config.toml
n_kv_head = 3
head_dim = 32
d_mlp = 256
norm = "rmsnorm"
norm_place = "pre"
rope_fraction = 1.0
qk_norm = false
init_std_up = 0.0674
init_std_down = 0.0
lr = 0.00813
lr_mult_qkv = 0.7
lr_head = 0.00587
schedule = "wsd"
decay_shape = "pow"
batch_tokens = 32768
Each number is 128 + 32 x the weight over its row's rms, rounded and kept within 0 to 255. Layers, rows and columns count from 0. Numbers have three digits each. The size before them is the row's rms in percent of the matrix's.

# o: layer 7 attention output (transposed), 96x96, rms 0.152, rows 76-95, columns 0-95
# v: layer 7 attention value, 96x96, rms 0.119, rows 77-95, columns 0-95
# gate: layer 7 MLP gate, 256x96, rms 0.206, rows 0-32, columns 0-95
# up: layer 7 MLP up, 256x96, rms 0.191, rows 0-32, columns 0-95
# down: layer 7 MLP down (transposed), 256x96, rms 0.182, rows 0-32, columns 0-95
o76 088:128105157132143096146125097115097075094132124127125100096197123117130154150170144157086097122143138084090109125121192042197100133098088102172148037131143140140112104130165060074129118110157183174089113185149149149069149131141172133087113147082123129119075137139127138140117125104132184113
v77 090:183088142104139141086140173084141142160113070101127094088159134197156076107144097135135077067142161120147081086129125088132120089108107134117089153058138076099114130134071144092132176102175124106072101062151110122094091097138103143156106121126188120121111175110124175108104069101118143112
o77 089:196144071107153142147080124116100103144128124171208046124106126036127091127107150131116150062138155124091096127110128135167114123104076097134135113129127095189113111148111133062140108089114114125144106111172178129081155170159115180120136107137135094132109134153191104070077096108095151134
v78 091:163143118085189118193099108167161112152148165109111153062163147166137134111162154165124095177152114116134177154165168140172103174114058048141131112155128099151175128094163132206078115153111099105114104144122119105138099142098137147122174164154138072121111163121089124157107076094163175132
o78 086:143173128161173104131124130177109155168148099159101204135099125129084130162141120100112116147164126139159078106144139167166072033149102090162132133078132104138154120126096035157143140081096131165068114137100134126134136103137104092171137105174115093117149136075119047077155091123133113134
v79 106:119103110118063163101147153087123175074123108154072164120157111166175077103105150137095169146101026079186115149183132146153125091166166107098104111147121166144066143160119157138131177144180166157126065146115144129136115100150173113152145092134091125108108087186117155156116105132143099146
o79 108:150177152071103133127145114124070120154090193127150134152140189070103153148205085138128137112148106093127143084104156143116140099122175084134144178115116116138168119106185222143096085163170163076112118146128085128128155101158110151124144135147152136186193125149105120130095097197114096127
v80 096:076143138145115164091158133130116110097162114107129149168151123074152122141174104128153117107103082115119090115099112148093068106136203195131114103177126168119076143136104115110115099101132139174118094163135120185125128115133121026160124145162071091159072065114148141123126068196103173127
o80 089:106138178128142146155151114131131130097118126109085078116168140153150192151160168128124143134111081059146122156066171156139099162105161174111142202170106118118150141041140193139096153185100122130116171118140133108134090151114152080154106210166116102163140209123145163122126101121156110140
v81 088:135130051095133101106174118119144121110173136068124112091147125134180137170130150209140123098155079057091134159151058108127099148078152153129105107115065182128118147146156061122098159171118125171130155136126130123164111091127143104130097179149114140107156099154133121190045180106133124134
o81 095:152115163145114119131176143164136071147152114119120143154205115110106120144155126103152123128143080108196139145088059135087113098062153159122145122144056075141135098092104156235144105154089128091146143083118153123097161084160135120135130090108168168179129103111162158122086165135121113068
v82 096:141216145096174137145134097137131204146149149153156130068148137138132167174202156112086116160113089100108150108131157166115157100048124124051164104124117118133129131120114085137099121069156125137142123159163098148118146165087112133074157088111112101181156163174138196158108108159114159107
o82 105:156163142171128130138132144132151163147144156167111143156110070107125188181116143097129172147099201140128098077107127172096097083169132166135130166144144106131130166180071045152149158166103127161090154113059121178163113166167150146158121154142107066158123169113118157094144102075077139115
v83 109:147129136165137122118115078129131129141166154151139080127115113134161153218115156160154199125117168176152089113180140135194110123153142156139079102129137095062120131186140167143191151109138149164166145115113118127119097060124133143115164125146130042147086096120126159145174047129165175142
o83 115:134123164080138068126131139140116194123125150138142089137146151167164132204098104185128112124136088134177096172106137168210061105135133128119120146113136085134066141123170140148066119050146105118091164110085145190079116136105135172119063109165101140129126096152153147153124087163108144112
v84 108:127122132079128126192155131077088142114085140109107148092197099129130179174133105110079097067114070061168073172084139132132100083183156123108141156137125180104147180141098104119135159090143166157103102154125142175133094165113138116062091147148121098081123154125158094123182159140083130137
o84 101:113149113077083128145204127123144077165124158148125139109165156152095109134164085134070149154100078160079065137118203139119168136151124165152139132135109116155150116088111191109153081158114129154116113145149090165137129150186204099121153139216108164147157119140120133085187141074140138113
v85 098:081084169120158154111118116082152115133142185141091111125103145115144143199129168196146145082166091147108120111121172082158095101117149186132108070125115168107129117126176057148152183067154122164131200150135097126147064132128145178114128130163127103147124096118127124137175169095114124050
o85 110:130081145110117161138118170172137116159096145109146087092182133192152098175136108124106119128120150139122082142106098162189096067109149164159111145104110114165135151124087179204109103102069115148141171132135079129103113148138103184139121108189086159171171148113121146204101177089067140137
v86 080:210084136119136157193124146108144101111158116080100105064124154107102129092191140113116141131143113127124113112115190156097072110175139116203124101139116121147126181136098185156146099090149086115167152108139106133153166145111162122137074116103083087090050072152084149126145149143110104188
o86 086:116131155142141140185088121144094138136128116114113202083106064083138134195110161174070150113144143145084149129127118152208108123145125122155044118123136118103136136069219130116151082167123121153072139127116146137135106146099125092092118166153130149121154140182119125108157115072165050152
v87 098:097111163119130165096164107080066099103161119099124113149153095122127146196116102141106119125161127141133159125125099090098090138116116077121148124185113081108106148102111127130162202100118116105111165099188091173168110101129137062115151077167137220142138190179089153119099204106124153120
o87 100:110162117113131082126159148127181149115107123140163136112171128107139141057132123168125091103164091110099150166147166136095147106160140147141081122129111144143106175145087140248137073198132101128109204061148137109134098135130174187119173148172160147149078174139170111119093160138128120125
v88 101:069104118096067138078092157162120141123130092084111135132162092104124182109091102186154076057170121082152166107112128095143131121122072103130124133191150167131082172105168100083089151137122140125159098091175141140112114103118134154068210095151146165120107144130146072116129155104150178144
o88 100:160120075103132147123128091156126086137131147153131157086098195163120125134142106129085166081176097120118141130111122070042159110106121147157148110164172110183070093055070113187118107117177129097122161117177108115148126101097110142101120121147169071152129126116168163168134189125126154064
v89 091:105149127127081223139118123128127158129177081143007173152160139127166113133137122121085152052164102076143076137086108116057113131134139092124130110124119159146132113120062111148119165110112116149095116167105131183112126126158058089158109138097186161130132093155121116157134107123099142123
o89 096:101106118092176176126129066124070091133186154135120125126134199080171108108137211086113135136111110136111130077097197098086108159092162127128091118109107137160164091153127120185137101180052136143129098199128179146161117113102141164119170184130123132144141133134181154113121091148142124143
v90 101:158120139094158173162081141061089098116125089103093056144168073136161083113104120130110120099129150177144066106125146107103129095162152106134043191188101163096156158142131111124127134139123162065112095128194121156077135095166103107170135138105135160094140144143172106134116156122115086076
o90 104:142160140100173109156146139154162100065111143134138086087067186090160089132128118143068158127132128127115142119140188090080140138129105147130108062116084167106106123184117184128115142159169113087187102140135204117125143117162099075081082122179184167121152111140091145086090129104176114137
v91 091:154130056118160152147135150105158159158160138116146115112189143124142123129132138162164063134117139144104118149127110100092132157148083105125120142143164123128091098190085183089186091184122161144040075070075149105075102118098134121152123127128226181153156156109112122127145160142132082151
o91 095:129160109099164096083148118102150124086148090171103113123136168110140073052154147139128095125124127104152136097143109116132098132150133154152089105120141102177100113113096126047116043153139139110112037082143144126139136143091130158157151175054158125171184130147106115073114206129156175122
v92 095:179140113121108134051146128142147044099097124120130132108179133123147118158142157079134129115200098138133128085105150184131123120132098031126116106116143092129122117136117125125145124177152116193150098177148103184068142187159123131124077123121112099158144143154113058162195113135154178085
o92 096:116101096130082099115183136161138151154137136090090082095145123083089145126145156133081088118109089151155150099121123095136124119119136084172155133139175135168111120119154177163127140129138109154145125190154172123076116243110143121191123048151084073081127155145119115084134119148191113179
v93 086:137101167111172120127140117128128187103122129166125055143162081113138146123154148143078116150128124101082150129143152131150134128148159181106086123174120175134132168034129132113095133164136118102127150114143092098111212209116063128201110180147137135104124111094100104125194067102124168147
o93 095:156141143147167180154139122119108104112120083148178147088091153165145146148133163065118121104135213231139160136067116173135171201137130149110164131179168067090120130120106151124101098156060128134145110167113141128115147151151125070150134105184112141095155156098107114110133104165126102173
v94 089:167175098079095181095122107098108114148133098126109088088099139084151099131161104143128099153144126174117176136108095090091082171151148091105144103114117155169128113150125186075149084076117114165089164079178117064157155089106126167139125125138166142166109129157145080083136120060162201162
o94 094:117115141169131177117096108112132147130128133216102162088167175088131142122083156116077081150123161142105135126094130077071133132137100127144098114137123163163111148071181113074139140087138069114164138062121116096122116129083133209157096195152109170143180121139169099124090173073141124116
v95 095:136158100129048164117126138134110154091128119082076097121165141122152201178071132154147113132160081084145139143126121108109160171129161155080174083195071153155108148145136153148123129166121184156168074184141110167160199130090170086117138133167106122123144128119091139141113127108126095198
o95 095:113143131119143114180124083147109105114172104165118215155180123142156132148162106093136143188133026161124185099143094106092134134118143143126118145167139174155120136070139139124105109171092152094095106079120123136128122074122152125154123162185099101200108167178095144117173144167168091083
gate0 096:104123127114139178115076157120136109148063149183145078145111139137038095146133126171137123127123176133122106107124165050115116098124150080207144160086071188138169168086136109127169106096114124106198136142129107132191119151122102130150114082088137164128169110121167107090135128108122167180
up0 095:152121162141143087123103122129136199113151209173126092157133107158195113137138138155113190118125119170193124057129155122077110124151123095088113098143172097112100082078134135131148157068137081155119139117170172129116134088107089136069198145122134162127140116133055103167095139134106114081
down0 089:144119104153116128166145176145225094123128103147092153129075110126147126126089134158125152128164118120142143165075174143190148137158127129108163111126132094128125208186143119074063153158116160116125064135087170098153131091196127125129170096127158068134090204129125097165094143114138163103
gate1 094:156121148092105132114148072087107144141057136130108133118135129060200085076089111132066144131061109152102170092166148150114132152103152145161108160112128118149149181122137123067148132097135057155145140201102121173066104099131143172173084153162165096126117125144114102146135074124130176152
up1 098:168141151127101155184111063120094182102132106146156163132149167166150195122163144101131089119106174104154108119100105124131101073137165129109140099183135188096130199164115125138150146162157056093135182131111124080103086150108161151121120191076131147088076102110141136139156087092097075105
down1 094:155130075144176105165181078132114157119148121146141084162108134125111116151130101136104106222085169040109137168088072170113104139172146146093111133186148160083147120164122093182125105109139098177145113140139115103118131138123130108111066111161134160110113124147195158180087178076110134102
gate2 102:100143161101174118148178143106084168143136101078116131128122067137128141153130126110072165112123134124098070085135163110147106089177093151098159133145079103091161124130125132091094121117123134137108135158130142197131116161102106219120115082165198154161102164129235136091134103075154164105
up2 082:140132116111096201148061114095185123163155191121123103130195144123138106064117109113156103116146088108155136161062087154076130190078152109132074151095102110128148148143139175121163099106143102122136134111072133136173152116131153087146086110111098155116158087086092179111144143128049159156
down2 093:103088157122156140157119168098102133187117175152130107120100082106184075177094112093115198189111142137181092108099123132151087138163155134184128142074112126160117118099144134054134131151104225129161120154143144135153117134112102135098128150073128157161110133150214146105086187131126128132
gate3 085:121120109085121100148145082059138097154104145163114122146131077146128133085136140136125111112151107124125054113113133134130075104155132146117184085090081113223128096108143143108143079097179133154144142069128104124155089072099156150096162190176147130156084153077060125128088158147069099123
up3 098:144138155099125132113111137147078124123149080079116101153020163152123154125114157155085085067145108131114094129144123118080093136130090104186122127133167128133050146063173115120118175142044124120104137147109105109167114162129146125100108130081121125134091152181149086069204168127135133107
down3 096:112152101169089076132122221166109132135134110157115151137107137100132074095104177150159132133131047000142092161110139084109151134115117097151165114129171135145083137111086115121101175169098146117128145117092127132125165131141101152143075165106135134096100115217157124117127111150110146142
gate4 100:073151135110171067090108111098106150160078147175093152143114132183113139163101142074089102179103090148158180121115092124103110129110094129170116145133164143142194137097132092151171162103105123160121114120046150121140146152112138149137145168108150153136185132102109009142139188142110103111
up4 096:196051150168151079137146135135142122120157155090129179152138072142131191094130115127114155140143179110129135111096076122111133144057123127085170147139151137109108137123122195106097134122151182066135132110118163123091140070123157079091145110098161066162070133173156120115063135122116134059
down4 098:095081148112076111102138119090174116122147163134148160114138167122164184127120151121145169159185080097168135131110163159179174136133124131173130072160114117116142071089108126117109056153179152153141122143126099067128158061172157107128099173208103157062142126114110099155093107182132120153
gate5 090:135116094102114093120127119156127120131139124111169175136142120136160086111159094113097128064154153147163137113170184109128121145101089123156095181124116139175179089114133148161151087117209120126127108102121108114104101091136128162134052105131224110129100165063130121071076067125124158213
up5 098:094077103110158120097160135112115140051122140123126139115111133170165146091071168164134149144096114193131119180142140178124156113145084122126189067149133115158174135127118075097110110168116101119121148109116161099117073144111100110174136138106158117069078160125116122020175083158091168150
down5 094:137097103122077122100057193168177126143160093151168087141148092085102093136150158142140126116124125113148116126127126123100118133209099147172126116110111137117147077165097130103137124073151119213135087186110133095123113117112099080144151078105188112199058129139158143097129183127151101078
gate6 101:115117123150117152138068191062129101126164097099082135109169118179129187159157151139155151160154141110157100122134113114171147101116100169196106116136124199150098175154130124092088100099072142151108066104178116151137089076192185114103088166155167138111099114153104100097155160146130159155
up6 102:163148115059093106086137163088125103090111173079163124131126143128098146121117055151145075060105082123159083110142142103124154066125120123071153143129147175126131167168124160210066105137135106067131147103093124123151186118145117129111118078105072136124150105130123086174117105172128071140
down6 100:134112154085066065158055080151131193120139123101155121154105162187090117131154156106123122165097146099036122160115196170132147160174143145071131106082136115146184121120110137165120110125181098096104142155120140131070127131104118137121127083146107092132122086134143153186182168151146102098
gate7 103:196108154207133138165140139092096145133095082101130130177145145130088067173156091169088124151147074078165124061080165134113104110111090144182122112091160133114118124098088186120159134126111120137153117117178151178150085133138100102140133161116056099099183121147147090160126120179169141142
up7 097:154136123132147165091134148095159108087156174130090127089160132070158101126159109096136143167110182131149072117214091160118192116112158111158143116134095147128093144082136115158066078202143135074093144144156135148157138093126111160108129076179136138144086177050167153074117149134118146139
down7 098:090131207138158159170151110104152123143130136163090126117098187130150070092151179154105120140109122134095078157128142090144059094126128097148111119125144141147185131118162163183084090125189111143144081151107101142202130101156151176095118146051092119176075175157165108120140131137081122102
gate8 106:162111068144127100114099126093140162138090110131122136044105133103147088085071116175151092100115070089089092123164138149099155112125110124177089055133151142093127180158097158178144118185085116171148168139150131155146117135175138074149104188101167117155143143118150194131163183092129137124
up8 104:157099111153162081106081157115145101112132090086154122093110113110104127161143137129146108137123110160150142141198110145110136072164124139155077091136085136095085093070127139161098083094158141086206069166108112151187114118187144129131150161164097092093115163071204137081176176117136118129
down8 102:163157138192147085057132148115156119109156113118129127123099107149125111098143105165163127151157183097106125063144098199072136113122119144098148117129121130137084108139162107143185160180031169146159136179081145138184150096127124082109103183213114137084134121105166124138142114125082142129
gate9 098:063153076133157189176122108134126151093144082149141111169177112160116093136182151097137135140169125136089113127131112145137095182101150143142126101129080146095122156163138178077099126124147073126146112170094088186112088080117230106137140144130113144117142209181161137161121118190116102129
up9 101:125086190088179128122111069191092072152075068152178103155104116146130155141131132120119194078128127113122139116063137163147102110112137121095186141079150072104092174147116054155133144108127082141121132130183088171137155099161115146160148166160103179127111153112118149107090168109096129109
down9 096:127106170107086084110098094226094139113100144137127053157114098147172179153116084096145194108155148086107136105088131166080112105144154125084164137162123133109119122144129112155123128140156110166108124114111069148124180079231111140136164165157124118084084129144117120141148150125123061087
gate10 111:136125146139110172107167122171110129140118083137165128112174109119082110204081127139167124184156137069115171127160145146077141188158065122097117120085141167111130119123170164113173168162205148136153159107133120169106163141135130142122048108181154082204085128132145111118104098154110169139
up10 110:105117190118160131153135079132149128149156132165152088143073107191170170168130092034097117144176166147090157134126118142157120107150152139109124200107106101142101131078149089061160119136110142109126092070086138093146119091157107143107124095160101096114117101090211190122144108117091119097
down10 101:193055107141126105184159115124128160147090136084161142157116085199131074110107164131156093067077092112092123108158148152170131124116117158136158144143135080113181122117164130019091107139115051137111128134127159102162145121153170183085123095115134152164130124107177162122122126150115106103
gate11 105:091064182101153120164151146131064133169128137099148122161137113164106182125095130121165093121159120125096185156126095130150093113131162109123041154124165122143123118103089158126123196140068163151060126058119143177098106117131141115153143161137077109169105178176150143141177116154060110133
up11 100:126121132121162075083125127120129109175119113141134120105191166119154171137101089196105071130099095195060089129119175142129098088112101146207081160150143194133094152116129125104120124113068159084161125095141091108121148087160117169138093114127115167132114128138145139156131176105226106141
down11 101:172119175112105110144217112120153134095122099094123175161179151100091138123168102122106122161117126195123135157093149095148160118109184091101096183087133105178106160090119118194137118172089130123110132131141104125133202168114191127143136189155096159123091115067125073175151142141106096154
gate12 102:158172142083157076166075143105168105143159166106131137154145120145174121122119135174121119186102159135111086166083089116131143097152073153126116136136136085129130037119176128071096110123140108147117097119122109083150098132191069147143126159158201117157125146133197110059141106084101161096
up12 101:106169109138144141161093138150061133140120137119163199138107131105114107115115137159133116170110172150128166147085117081106073144128045105154083138114115112071111113114118089114190152149105111118098146104146156072051070154170069146132099153165190137182170119065118145146140107100149143091
down12 105:101120151114186101164115088160155090119088169150136171100091104107102117105135133138117132153080186110112097142124111132124145103161171086087078173093128077154121075190185101068133086189134120182081153114094112122122130145131151093106132130110132103131131085134073126083088136182159054080
gate13 087:091160197124095114130151128092128128077184149086109144129140112112109131129136190141167042145115107099084164087139156143137104124102117204135163147164165133162108072160163165138121103138155143109125140159146126142134139128133117167153125073176150174139081122248117124087179092136114158122
up13 094:106151130155126111168154171156097057130172145118148090149099123145188161143202126164122127134079208119102154116161167102146101146149116117124202115098152137136144146076185119059140116114108142127168156150155149192111149133144068153112171115145147108110176070137110118048124141118164124099
down13 096:110142136102169163136203124155159141095076096139076130089097122154098105112079131155082157127124151171113103142119109159086096108108069095065071116147149104159118157180111080120120194102115114109089155169167129112120181150189178141178099136126163137161156203122114125161115139140133164082
gate14 098:120156186114147134160139151128137136136136042110107149215143162153174133141120076140112166151117094187089089117159080086121121181120162178133053117136157074127127127104139114145144174099125159178144130147059156174120180136153149121162178094106084115154127127139169117161145124106109133061
up14 101:175080166101080139183121128164094075099152190066056119112081109124164105124140139134144149084114125134125104141134102115139136061071142112130125084111134199110157134139174094108127157168096118140115155108118166101136181161147180150176106112133090170132098146143106162098080173201117164114
down14 097:139137108122114119181164167131091077149082160156116105132156104146062137121169125119100211099111121132169140167128126136115131151152154142133070160143158148059202154191124131162138164131140101195098117117126135163120168119182181103139178154107147156112163128082075093163129177071106096145
gate15 090:104154121116118174133172104130104130094148135135177075147145101140136063209151134078122164132159133141127185108136116149172096130044071144159145116173134156139095143135096127157162121136199150151162112162142092188117168113125118071132136100171047112128113100134091098138102205098137127111
up15 088:112119108134180133138187122136090111101115133151113126074152145091161077151111119141095092085058176154098129097125156104105195138158072139052147132097145146168126140122144179110156076199141085133166133130146116060154106116107123158075081168109092153117198119094089162127173127152121114121
down15 092:144149185109112154101126091109125150133171163157102118087156088085095178099122130101138116114154116122120052130099099160153094140068152156148149092116170200128130147077113138145159141138208090093171103130126147160171168105124134154186144111093060118130135136059193098112101119095158076144
gate16 103:054094116124094120135124135202101098146121148144219132110116065109084180148153114101148149144105093164139100127150110116158125118084122131165093104100159130128152121148100164129064145103132156128059089115177093174196162164155161124130079180128127130178118123108094136199110131117124083091
up16 105:103151165117140158133136124100145136134086083127188151128140112147088143150159084146197157167155172171162144150116100106111171148096151136208060155153102177114144122123114071153125154140108112151143143132122199093079118171160205070109134094122139137069124140117174191129124167136171165119
down16 106:132141122089139116057138128130096109097123147180142163121132126079143185150099172144137192070064106103149132122137127080087153148085090161139120130107144155134125127080103196154045184130120139148163101059114129063166122168165133207094126111119124105142093072122118123155091124099127131132
gate17 112:147168111162151121160143128126101156130124147185147179176179119128144105196107131137117145125112139088147182103126097210100102147090114111108144151116145092141104121066175119093133137179226141138130108074144129173105134094115104075165120180122103111104091118120166072136177155106160189088
up17 108:101186106128171083124137172147152130108130128171159160113078118104130082142092130150142128140164091131140136186180148140094106112146086049139116168101133088124152189195109127111132173155105187150126138114135112131141049094191098124177091133213100156147155149070128132154107157131113149157
down17 107:116119168115152075137109139119150178162070146104075107135103218181159111115131087140130158155102102097143121134147103100155077122146119169125090146096083157103146091060152107158116132083131117165087136119136113173132144149081177080123117072100122093149159123140126079127087036191108131143
gate18 103:181066132155117133145143107086172170125124151124118104147170092158140129168087072120128152158133112182100121120119166194160162162161095147153124151038092092141210088149125103151157132138103157122133091172144124150141122150195123119044129086165122155149140073146159146093117143087132159150
up18 098:165128189093165176157118112154131134149083123126057128125145152118188077088115091073096135168124119171127125065097180127170143188140104105149143123150094113117198126139132108133130074142097146126112132057181087147094120133111098099036102168168146091106136167162134123114110142100158154127
down18 097:146150083175053139111133085125113135108135118135061074102158162103129152133100129097125123127072128164153169080095144146102115219127079087145134112088084142131095126111165071038097125144154116126124139118140096127114125146120190116149128200117115106164116133148136126088072136127152124043
gate19 094:089092198092176149083094114132062143084143142095092109096164163134155101156123105139130100105090171131129127134130130059127181134114093164065138188132142133119112161104132141082142134145108092111118130183163092127088161096145173100108120137201100107163097077102112090131106049134071128101
up19 091:100102143117076105169087200102134113157083140167155090120148114109115155093137118139100082075145105043172126136101121125118108098133137116089190143156099125105126150137127078162136153161140178095108136101143073098080141124162136136154081083111133167109088118039058091077109155144086127143
down19 093:139118081153139103198148182126148090148116121106103192099120164113117117138145179098144173140120124180180132173139115184044136165130125053160171096116136113136159127171090173187146073159147101110095105137111129110116140140169067121131126093146107123084130171207136167152130119145145151161
gate20 111:143115176201199145095117097148143084153109143119102094182167161121126122137130116076122142142154151130113164149132131186147145100145121163099150066079132126145139110134112090058163121129147050171113137141150172070089131120119133109092113134079149195137166122136176084160160152187179126172
up20 106:094147121120113108132127193136122084156165119138115110172144161134161131102063106087211087119182142115070131113121129149098147100124114137121108142097157083085150110123132164122082115126111131089113109203150088136144097146174089240133175063135119106139148080143093154098135129156114064102
down20 106:093080168163093104102133172189141121164132167156191131129153110120094146094122108180167114163129098106148116086107081104142189083110092088109133122087121126183086135153121164112162157166107151140095111175151144110121126140166158176141093098149070097112088163187113149058162142108170191130
gate21 102:163110151147137091151122133108134123053181149110137125111085147148165157109129151140114114139143086140077174128193121157169175157107144097128167118175121105114094176093106184062055114088148153164070149207146154104156153100078190117153135125128103188147100160160126121134119116096157161158
up21 096:172172151138138119126147133115193117130122119097122118109144049153119113101138153124118068075138133127173071124075096112097081143069132170162155101156169099099098111105067076136097106143121095141175141080166118153128172157127093126101096130176132158165128088043132122096141159062099154169
down21 101:136096111113128086125197131116115105095050148097104106120150120063085134102125131108150144098080119122078125105100119155090083095117058230184141157153108112135132133113108164139137111106116095098185167135142128133082105122144107196147092138109141115116144130111115157211106169126091071085
gate22 096:093135109174128148107100161093166123088119120107200094137114064145145157144071131156160093116113055148119043101127096096104096175096068171117149114183142140110128146163124118137090105176144111159095177135095114144127129045144122054178134081177121156138127092125125105146143122145094131140
up22 110:123187176108016117112139157130085111118160135143095133171129209131139125172075125138187196132122120139172181164134128142123136092115137108120135139089088069195095127131141166159139188137149127146133108141159138072197134204117106138125154129106110116130118112190106106125142117130137124100
down22 112:115132130053133089124123088127092177103117107127120081090162098156150151169116138132065136118107099113117163130139039154119175110143119081163112128104191177102118100106107126193127128173130120158107105125079142114109114074119163127185108172213105136153118083157113174171139158145123155192
gate23 093:181133193143081182097186174129120104100132151113148157134170131176128133146154112106159174121147171109111083137127082126147077134099128094126154172194041146124139134132074098080101150116101162175133058132102145126099193104126130170148101142138096160102073077168163117140135096127153111109
up23 086:150168181163115145121177077135044132066130095133093152104168108150125119183077115151121102124133145180090137153115084108129107153075127092126071116122158115117071128164091095096129085101096116155115130160142175105106105165103107175108118122113127175090093153151077164161178092138089142054
down23 090:184124129110112101142146188190254116154076155101157147063110098099110112096136128130142163139208104053131161173175160134164110142153164131070126151126108121115107139149134165102126141114127112135124171149133084171115101106125159129121125132135171088106178137124136127113088168073141126091
gate24 097:196083145061132109104106104105104159120141134169163133125098186121210126116157114140171169144144117116133172157153160066103161170127079086170132118170118153118138145168108121174097089111093135118142122149112131083106155116124140045107184168116095150120133077146166144107065179123137108188
up24 096:127117154152114117147130149191140161130157127109127147106117127070115109104111128097122099126112105151098084107162188111139135090121133098114138132081052094146142063143145127169142187168156148078141145129129105132111106027147116213134093130102203072091115141095139161095176199112147129157
down24 095:142045132140163132104131095136171124094054180118115140138156160119137136144073107123116070110195123131116121131107145091140163124093082063123115159092197171139130225139099113138092161122044133093137109131149128161133184172123128095136181109102119157137072127099155120135096151115130099117
gate25 090:099138161124138127166135145159158108153128175106127092158176113168146158147144131125146154134087167070151107112163125152129146132101116138100125117123088136170149099117213165133136178161190156077181118191139106091243136098089145089175050144123146120125149126147080124123110143165084131158
up25 088:084125110113078062145152125134167161149174129136103193151116193135112157135159089117119081168208159130167143064060152107087146161118142148150116147137144109152115112125091132120136096205124116153112154111084149139109120143174097084132131147141109099212126143150146111142203132132120138201
down25 096:125111124122134125184164107142134089164122130080070168148171150129119160154118175130157139117098082067135143099147081171212132123197162122161182157114161103156218099132185132135112111137124125121120094127151186179169127084138142102120179093072096103102124107105099065142128153138135148142
gate26 113:130058134088149089067153159165093172106157107102140114106112171144102084133173143162178133177215104108152157123067108122104110096120107161128133074131118089147090145106101122130163077108168094039131106151129102086154131065145127134121171150119091133144168089118163159125119123072090114119
up26 108:144107113103150121086141120155129165103086129100117109109147081105093132193147167172119116159148083133148165131106096175109130159057168190063135120196152122110156151123164143136139130074140138080084101175175176156130077096135164158089163160167158125119167116174109098111117146112134104041
down26 110:098108155060109113125099168153086116149110214181151097110109085174061079174152151142111127122180147133118139142142140129141190153128100160080119143119068099134119085092107191124150161154132151162125170079115079082150129097076152098156170136100123123115156100163114146126105210110129113141
gate27 100:096122152154143142150129131124122095095134173131134111087137093133148119050123151059193161189082139123136109100118132155146123126060176126120118175143168160095111127093106163119114061168123167081069110180056088155116072170133124107127108111122149083159162139091155130184170101098101105116
up27 102:157133139135103149139082124096125087066122120107153191161101112154213132120110082081143141153132125112163168077160149124126149182100146058148155098094128097077146098168138165193152108150160115186113123198154129144063103135153167154090121122131097134084131137143092133176089131116197130123
down27 104:198133225087136167174124132124108141158147112171133125111147149145160140044142185133107115093087133076077133072159140191100102107129147128113151110135209090144116189110114120056143153118130133128132125098108138065073130116123120128162154132076088143138181142155148118109115122091132108147
gate28 093:107192106140153167179098129079100145151113166123171112107105097124126164143182091087139118129095147153114190154169087116132083129121050141137144089101142142130139069136079057092124106146118110177178116160091162091115112122053145142109129160196118192122097123102113133109129106102179109167
up28 103:151137147151153093048084071108134154095144162180091069085129139084125161115114161080059132119140147142157097146079138097102142152125146170133076116132053141110198115127132115128120086119181135122056159110185138173165147158139182086129139103195131098151105138124154123144144113124109139093
down28 101:070170145086136187092199117090128056163132169111108124118183114141141107184132147169113059151095100158123133082146112108113112105106138167116136179081162104112126128099174141137154198142102160181148111107124113134106093114109089182167171146153130134130164078083115151065152134154151100099
gate29 105:130133110114111075097109114124187114083100114128146108119152074142136123150173148107144131089165117113113175155180129069112123185133065137115107112143136111173064163148089181065105058080149136144165082114119182140118106091123132130184106098082101203117145095103127103078146179116129159161
up29 109:138101080083125141130118120135140102136124132185141132151120127149148124154085098155100143141172116125081158164162134173174096185148129156130130124163054059153121121178093139126146047133162094136147183099081147172082053103070084160075128111142130163082103127088144084124083136132133138179
down29 106:133107122099124069103136139070160101143121159108141107107172089154123134138141151084095101181126117158144184134129183118146159179159181101136102137121127127093114148135151150074103119160177122155130140106154133145145124091151157080053139109096062208188155122215158180123079082156131126123
gate30 099:128122180126114145113141133105139105155167104112207152177114132118156139163146176152159149168151085078122065095143103133158089164156132095198076108090107140128165178119149146120125116123135129052058127108113113096104075089124137132194167149121148100106133157216116167100115125068131116156
up30 105:119087064137151163179143159154135184106120175067179112137155085171131127104182094137182123114150126130165133124081155120139108152089192172139205153165143095096136115135090125048128150129127137133158146120157122099133167157125164140171198092090115121138079160083117105175119085114129127163
down30 095:145122107081132133181126144065112129186081109123102106138172108122090144126080108106176056123120153131115090136125170118200161127122106099184120099187105158040118115099117115088153122138159128135134102122071110072112131054109146152186058125200154123090131135163127151140127123106125122132
gate31 105:122118069148156129058165087126162136131116154127138198185099133134142115170096110162155111094216127117147116125114078096229139101083121131103102160083168138140162060132152181073129142134135121132132109135153077142134151132154170121131106122097155132137171094174149134174133076108187135122
up31 096:144174122142144132107130099128094113141138166090111130106108092137116146120162144183140133142098142133139066113078114081084107138082170153138170099108167108172159181051111181138118132085147110163127083100083134118070101161107120135119056100107133103111157124086234143159169108093126101067
down31 098:092175137087150153142102080103155111141119149131106112097129135117217121120101177147147123133094145161071131141147138112113104134123162133123133152191092128176109148113124133158118079111088145051183140053222089145112126130127143154114078119165120134082192129134113160121157121078195155172
gate32 102:144132136155116149209094117129108153174145146119126187149161133162120143215127124095156146129123133092143077105117095142149133165102139105087118136171189140057145124103100135107135136115168103138107065130132207130129147092126095090087155125076105051131079151117115092163199152094088093112
up32 095:148156076062165127153143123161119116152095105140150122124105096105111090113129083115116113097103195111106042118070146147102114105131135125137121161105127138131107147204138138168097046062135155117167164137120085151174142109097191149195135131095121085180092115103148138145165074158122168153
down32 098:113187153086106122156158159188141131158193130130111153076092161156134168119136133147143160145101104075139137144153219108139134150057139065107121076144128113148137109163090130087087131185149107124121149179164162120150112139145155073126156156173116097100067120162170184131157161094142089150